config.toml
n_layer = 15
vocab_size = 12741
activation = "swiglu"
norm_eps = 1e-05
rope_base = 10000.0
bias = "none"
tie_embeddings = true
init_std_qkv = 0.0697
init_std_up = 0.0697
init_std_down = 0.0
optimizer = "muon_variant"
lr_mult_down = 1.5
decay_fraction = 0.72
final_lr_fraction = 0.0
steps = 4345
Each number is 128 + 24 x the weight over its row's rms, rounded and kept within 0 to 255. Layers, rows and columns count from 0. Numbers have three digits each. The size before them is the row's rms in percent of the matrix's.

# layer 3 attention value, 128x256, rms 0.123, rows 112-127, columns 32-63
105:109113134135130127151169118141070130103144133074105153078144102142106085093124116095130160175148
100:183075103145087120148105099097123119173159132163155126129132100145117113119169175135138099094130
114:164126112110122109112117110102110099139141171129152118109138083122169090094163094141146165160123
107:128137161121134134123126152132127094093132139149124146125104173135140087114090103188078071146145
102:098143136136152182106129102144134181121147129123138110110122129179114132130140132154125113101173
104:135099157112139119164105101167135115153085083126103122102110141083133129111135115146108114126105
104:113140118107125077106094124139149144137087129131136127092065121124160131098137110157143134125179
102:108119123114152131178143106114087149118134122128100159191092142181150157136102101099103149105106
104:114115127161163109172122143136112143110141125071079105085136146143132144126138137128141141123143
102:095134133127171108120105145174140117100108119117078087173081131156130119166133106139152129137113
105:140111121121144122124083125116148104111150176117136152117189116102082128147159125158128111091142
105:135139148139147103144150155089103090152157105109153166136146105127117124155071115117148124142117
101:146106131135107073108143106122159095139118146109123140147119105123106104118071108127126192128135
099:106130146127126160122146094162166055129131103134157104159125111132139128168105138142129113096115
100:083091148134156107140096145125156171116166132129120099178092137105133133133140105136157120140096
106:098125090127093113154170093120160139119101121180113099116118148140130157102154144134171153138132
# layer 3 attention output (transposed), 256x256, rms 0.162, rows 208-223,240-255, columns 32-63
120:158106162143105130132127157108160121145136151104165147145178157146136145128128118137150126124079
104:080176134086109095099137143155147103089120140146150129124134114132125127119078124119118120137094
122:102130135154150174090111197172125163122144117093133153095149128123114114150086130116136107121135
111:095131146115193149108099144112108133104087142101174102155150130142188101098129107109145160144115
123:132143136107128126159148110161155083089152117111123160150147102134118122121146130104113169130094
110:138159172116121185094116120114135121134152106123117160142129156126115116133101161128144109152145
115:113111119103123167125148136140136150119161163147096120116159095130093142175122090116111091131108
110:115145130144090147135137176102103118120099087147159133092166142126155117142106168139085153154124
119:133100106130078194115101143134153131132102137157145150167123102078147138089135114110115089122124
115:133116126143087122145182119086166089167143115111167136107112104127145104101136109125152159128151
119:078132185114115168127112134129068160139169161134137109164125131128152130087160121157153119107096
116:128112083154118100064102164143110148100144128094126106159095145123109146124154131128140137139141
120:108105145136128111103127161137130085147141149139099150114133118112156093120125141137107094075110
114:116110111167138146118119137134106139181123138148083153103139136169082128115125105132115127096184
118:119171106145122146115130133147119124115126160127128114093119144140141099114116130103155138144144
115:125116145103102131097142093135148113180123123103117148097140147112157107181142080094110106101117
114:108152131134145134129160127115148100132104127133153138123149117100135104150146101125103114112154
118:132106157163145151110120137137142173155147140180141139100105136121126136151136117135106142108141
118:143138181130090088111138100109154103088092103172169133128099108085115145143174116137169172170136
120:164132101139135082098180130108143136111154135131061129106120124111106138126119145183136088120122
108:138152088149132130112134122157117152163096154160091156113084143133137126127113129133135131118166
108:139115074130144112137113130111157112142134132128122069154115147113084118111138116176140139096128
109:117106143121081112151173128095136112148110077164124151140139123138122122096090114105146185146122
113:167079105101158091152132130142121142129096119125129139193119095115116130127138115084142099136126
113:129113187161156087127120108094084139085122109110113145114114154174146116120134168111118104128122
118:130140113113125096112124124159102191085104137142103118149123138125123120135137106121084110124115
115:120116102130148129069097159146136117120112116150098131148087109103111137146076101122125123095152
115:124096146145108126188151159154117111165119121131109134068166129077162139108112150132112135183120
103:143127111131116119159143081132160122109153109102142084138155113108113152110087101130145101117155
107:120136119091128125104132140150130107137126136114152106132137179116153115131115142115102132122112
112:126079172115166109147115146091123119111108096159076138133076123132121129175112123115121196118127
113:142160145169171119161084128145094138095100108128136118140133120132144092116107138111147110165131
# layer 3 MLP gate, 320x256, rms 0.117, rows 0-47, columns 32-63
099:148115181134055140137126076106152116111102153118142124105117135137110140166087120153127151123119
107:140167125126121115102086107151122175135090140103118118117082123164126128102152117144132147146118
112:152143164090101125137116121090150125142093136092102115072147168131101081135115135121142111121161
103:096082119160103128154164153097123160099132095127118119123153126105143130135133108077093126131144
106:116095152139137104135099130117143145158106136167103142104128130163099143155106084126077118122104
097:161130174104118129104096166134102083118155133119135146132129086111098169145134120142114122113090
100:152137166161121155116128132153093157106124117116124134132134129105136110124160108107130164099145
092:098128141137117136111131166073138140138137097156108153095116124134160096137119132129115161091102
094:152140196155149144203140123124100121131089121098099125106123099178136114100112132126173143116121
100:171125146142140143100105064109107134149160138133117155106118141174134108104159139129138144126074
104:121134128122141144101200138137154138132095163106147095131138165138154105132121099134101133104104
101:141137118156129064075124149152083150133095113108107108069137122148091151109096096141115124160140
099:095147137127100116133141167138164146128141091124115107159116138140170152150132087095117101147138
101:120120116109151163112139134103135108093147103088108142126136129112115103117117111081135165131128
098:134137143116104143102120088161100122123146118114097130128100171115114108104136124115156140117095
102:110098101146097144136125142078156158109125142156136141090127117089155136129120117127151125128113
107:116166143120125141142118155173135095116100084108173159134096148128123091125162175130143129100104
110:163082110151186132109134170120111160132113087125125082129129159140124119127115093087112128136105
103:131072157115123133142146159074139121112140114120158178141151107142158150131147144149127133084154
093:140147151111092094106107152148137140127180141133125115168145145113160101092097110122092128098129
100:140134129107170100160142093177184152125126143153139121163122155152175132163142140119127137095077
103:125162136143123119090125157130140082140140074097172148147104146107101131167136132134132139147115
087:129153123062161148132119062107152082141105071117189110165127139143147153132155145086085093145065
097:091147081128146176140162121173112135119114136146107067125136148141156120127126147103095138123166
096:138157125100173124158121094100165109148072117117156104125148106090095106139170096146132124118121
104:150126124166116144126096088131148096145099130120092086132100111133104162122146110168145132130124
096:121165099125122115134143103125143097116138120106114124123153174126129099077164140079117174145151
103:175099133065139119143129152120134119139163122104131123168115116123124113152181165103146133137162
094:132161131150088121153149076120118125167087112134137125135146091149110103124152125150169151133126
104:118159097149115106126123103170128107150136121128114113152153126137129103131113098095132144131166
103:107112113101095123176133144100178106147146072121154170110117138096135129113116161151084112136127
102:148117136094174123176183119152125150148123122125140122161157119129124145105116147112120130099157
099:125136083114123159099166138131096149159150159141093129111081143101076124131147115132147107123131
097:151101144190099112106164111139148182161117082089118056100089144134130113099175132133116111157122
104:133082109121121125144116127147076103106142072142173122091160101163176130128144159123096152147165
101:140134129080109150112133147097143122132109205132153160135146113099134126145140166131140135094088
102:124145125127125124123162098107133141069166138092151073124108132157149176155108149130134114111102
094:193128114138126118150112120130148145097152117144119141111143112157106209137105137111139119127132
089:127141121078127119128122105135139168117083148165130133139136097173146127127129197193127072131117
102:177132155144139138116122122124108129131092099134160098140109098116113113162139083129113115145124
098:151103123127130153104122180156124109106142115158127132145147156159140106096148097115138170111108
100:113127144159144095142148111142090155157088095088124116130104120154094119182142117137116130130126
096:168142114186139148113081143099104134107067117129087148077116095146157146160133106126124138147146
105:104126185142139134126126183112123165128084083176167154130136129177154157119146106134107139143180
095:168192104099125077142143114084109136111140133163138117187122137110135110130136158159115144159119
103:123105145113115113137122102180117130155133126116081128108164152144135157132142127146114165117132
105:132107122139121169087177161109160157106133122119136089136164124139150157076110096148118088144108
101:141153118132103131129121168174121123148119128146112130108137167114134120121134109113117099103120
# layer 3 MLP up, 320x256, rms 0.125, rows 0-47, columns 32-63
100:127108114121127103160059092088082085116085135138168161114111150118114131078139130105167101143124
099:130167107138137111078109127116107158118123117133154118152128108152133139095132155145087104117131
106:120127077142138135127122144121143099111129155082124128179137112123129118155160102122134108143110
102:139067088124131126156121141070126141137088128130151143077097169079121111133156148150109143161111
100:096120117153123098136120144151125156130103125126123149102128117129167095156114125137132102125134
097:140127151103122119136169127110136105163094162143156166159132159129123097143142100151101099154181
093:186151144127171144119138155138124120135124156133190112178161129121150142191113127123142131096130
099:129127135116129135128113116159178122115147138130150104104181102153132142132138147086132162112061
088:122097136141136108173120120171082187121129112044066191151148138114181104077100148142100096149124
100:138147125159130123096128108108151112120102125078140146171163145140163108118206169142136123137115
107:114159143146090100134098121151163127128117108145145191084115134088108184108154167108134143158157
098:148138093092143114100092176157120108088107064135168130098107141115139130145122103104145098160115
097:096178141145085086091142100185130131092114134125124106117103182096138134062135115109159104156151
097:141141150098081086155169127132120138106139150131140151115115125148137124153136163124087128110124
098:161126138114145143110117108146112099098113141167108135118109155175119121111129149088146139134082
112:146139106103144129116146130143135143172175128177116133130138096120143107181132135130098158135155
100:125156149104092096182117127124143113112140112142140119160123144136128114138125163147116126146135
105:148105094138105122182156123089130123125127080158117109107164142132115146155147120163096158098120
117:097123088114151122079067130137139113126148155110122117135189109065117110087110151108098134158115
098:140101123108146147160172140132119130174088152162111113110124101129123179138130108105092164130148
093:067150162129142140177135062131117121089109160177086125134129134135150138147108116123122108140128
097:143112151136109155134165102145134125157091119087102137090174094134156135151151165126121155117154
103:094077141125126114105082162119170125128104183122165164110085155131172122123140043140143179125157
094:102130147083156085092141125096139121136127135171173153107152163128159109163140132133134161166135
094:153114104130122145117162112127183149130108122113194114159129111162122123120143137097130093167122
098:116116177089133142140108059072143115163130108131111153114134102140125101142163131164135173144129
096:084114162128137119114122078155147108104160188128127130100110145161124084170132138096131113090125
104:140121098119095147085113165091156149115083147165161140153162141135103127115131106082129163130113
093:157131147119123146113154136150164064124136125113119078127091105102133119082082125114119176111125
102:142145105136132121116086084142142089141135143125094124160135102156134134102128157129105118150127
093:113094155171120133125128179139173130141109142100158133133139155128130091121140122086084117173107
097:115132139095101083134101182136089144163119119123103128107141124125146146111155146110157114140137
096:140144097128099134108131105145120110122070145084120141152141176132165112111146109106121086098159
097:131135126122174111105111069103145128141135115127118164142124117127103153139073173098128073177178
099:133156105122175100108080128118131140115057119124150182061122063173106123122112132156120151129126
101:101135119143135130142068091126108170112105128131124140120158083110131100148118143105107078144104
094:124163149115106125108110093144124140172107115087162119104139108156155106116110122133119122086137
096:178132127116150148124148144149128110107115146161166129099150114175101171165155104121141118085133
101:160186096142108122148148121138118159135117131134136145084168137112115127088153158123150099170135
103:150153124141161076141088121094173128099109151096172132133113150150095122113145173146077135129122
101:156158135128122154150146119098117127117146131166127102135126107150107113111162134114145113119142
097:133102122122170131117123154098096134102105145140154127138119147155147158167126127107120075075135
102:088105135121134123136068109099129152152080113130130135096116111125169099090135114145103090143114
097:125141098098121135095122162145137143122093097071124118113148139117100146086141142099169131166177
095:143178109142118083145073137085106138118138146156149120154136146125101151164111129129101151143138
110:125126136103124111109123149095122142099147147147136117127124128141140082175122101145119155173148
098:105113097117115175125152152123088104114187150121084122122137167136173126177144123173154158156089
097:146103131160101125109093153148134141187102133117125132116086087117119124124145171141125107129154
# layer 3 MLP down (transposed), 320x256, rms 0.163, rows 0-47, columns 32-63
098:155142143127148130143134142176127093116104096099102116109133157106123120151159127065090135131124
099:153118117153149166141130092104096160153141122075115142122168128097168131164141112125153102119143
108:147130102129137145131110150152132144161115120133147136139126119099130107126159101138164152098168
105:119123161121153144114128117149124122173139154098139107112118120147114107136113144185147109108179
103:133128139107160133126113143152140137126189124126108147163155121119084076121105170176140095110117
100:128116079127103135109145129132140122112111135115134112176156083142122094061137101089156099102161
099:123105120130120128124099106130128110148133112141150098125119080102134094124119159140128131115147
103:141129094129137121128114128133142121166118145064144086136155141110078152128088145142105124132133
097:114113126119111106073107130120162086120134131189165072141154105134123186206145116105122164113110
106:115149171109127114142171146130129108145131103135107114153152153178103141093154175122145174152150
108:168151106100115118124106117134119150139147092114097137133133090133107149102135093135155126167119
098:121118104115119123153112130123111137101147147113112130170124111136145121110132125167095124138151
099:200137142108169151140127137088177108144155126162120095129141093125125124117133136138114149158141
100:141139196136174148127130139164109143135134097103114115162140100077106146113123126128139086137114
102:177155122158133115156145104128120085136148117133144127086118114092139104134141127177133130127055
103:170127169115155169111132136146091116100155134127139152142093147104127055135112136104128164134125
104:150089143110143185145179116082132156113158089135120162157148130100065172129144146129132152115119
106:098112158136173129103125145064122044104109155119141121102155107135117146164085078142140135097135
110:116152124118133121132126135131070152154109127130105151142138109108125130117131117090077139149144
091:102140124138129156096111121142116175112150097153169144112177116153129134108108136139143114109084
100:135112151146114119122165073124134159108091135159108128141141071117143117111161132097096105144138
101:125128138131145164097126098128139087135132142162134095136150145143087153096135124157139133162141
096:115118151136119133193111108151097123090142074154110125115112115141162116120116144160109108123119
093:128111084210061152138134129181148100111102107122090178132154121147131146134120136104121138142115
100:153120098113144161119123196153116161145145114106149152148103127123086130133071175149110135104105
105:098146151123200101148132121120083166120102137104162119117121121130091111152141138079143128148166
100:100130126132104092158199106136151145151115091145120114141123134156128135089137111119165148118082
102:145124124123140144122121157101164135139135146141123153060118104079117104120129152127163076145153
094:137119086128161132079098161066146132151112144174123115124110133134146119136122087139178122099118
100:162136122140156127140145122059086108098179141161139136134138100100176168139141149124119145137184
095:130165119127128152145142116095098161166138156126115132149116148154110129123144124152110119090125
104:134102115088131104124141137112070141163141124116127137125112097137120131143141106107144141117137
096:168124115117134138118095124138073126153181125133123117142137141080137134143098152124151116118169
100:107117143128140108153138139103140124149118151126101134112119136119182112140096103156126166099095
099:128114126156152101152155096130108124154106134117106142154110148070145188120117111140105080137147
094:147133149166148156132096143115101110108172129157115089126108112133128152178113141067112167117114
092:140129115130148160162144160156138100067133148153124132081104133111141135122135098107148182148141
092:076127154137135136107081122121148114129137093113096115133102151136131109136140147144139103176149
105:087148132080092140107131112119105159139139098108150148161114164138156155126108117100129147119109
100:159134169133129124113159122130123165132163139119149100146084089102156150075167128122144139122095
096:131099134166122143160140099072116117107149146122144129162088126144121073100139127129131112110149
100:113124165104137137126148126095203161139076131114119126148152135105148141126119152121134121158102
104:133158149164137130115164120140119121132133116117161088129135134062127187129111108099133140086125
104:139131137114112101120100118096128158131123095083104144120107134146155126142153127109125151120152
102:119076076089069129141102136129129117125143129127120138116164122140093123152086111153113152164149
110:148106135116077127114138156110125058155098173143139130115112136122120130113106090093113156123119
094:129153175137115183090072102124172165163145127140181105139166078110144153137155123110085126148142
104:116171113158130094119121130150140129126164106121083154136139119101120132142147123115133134125137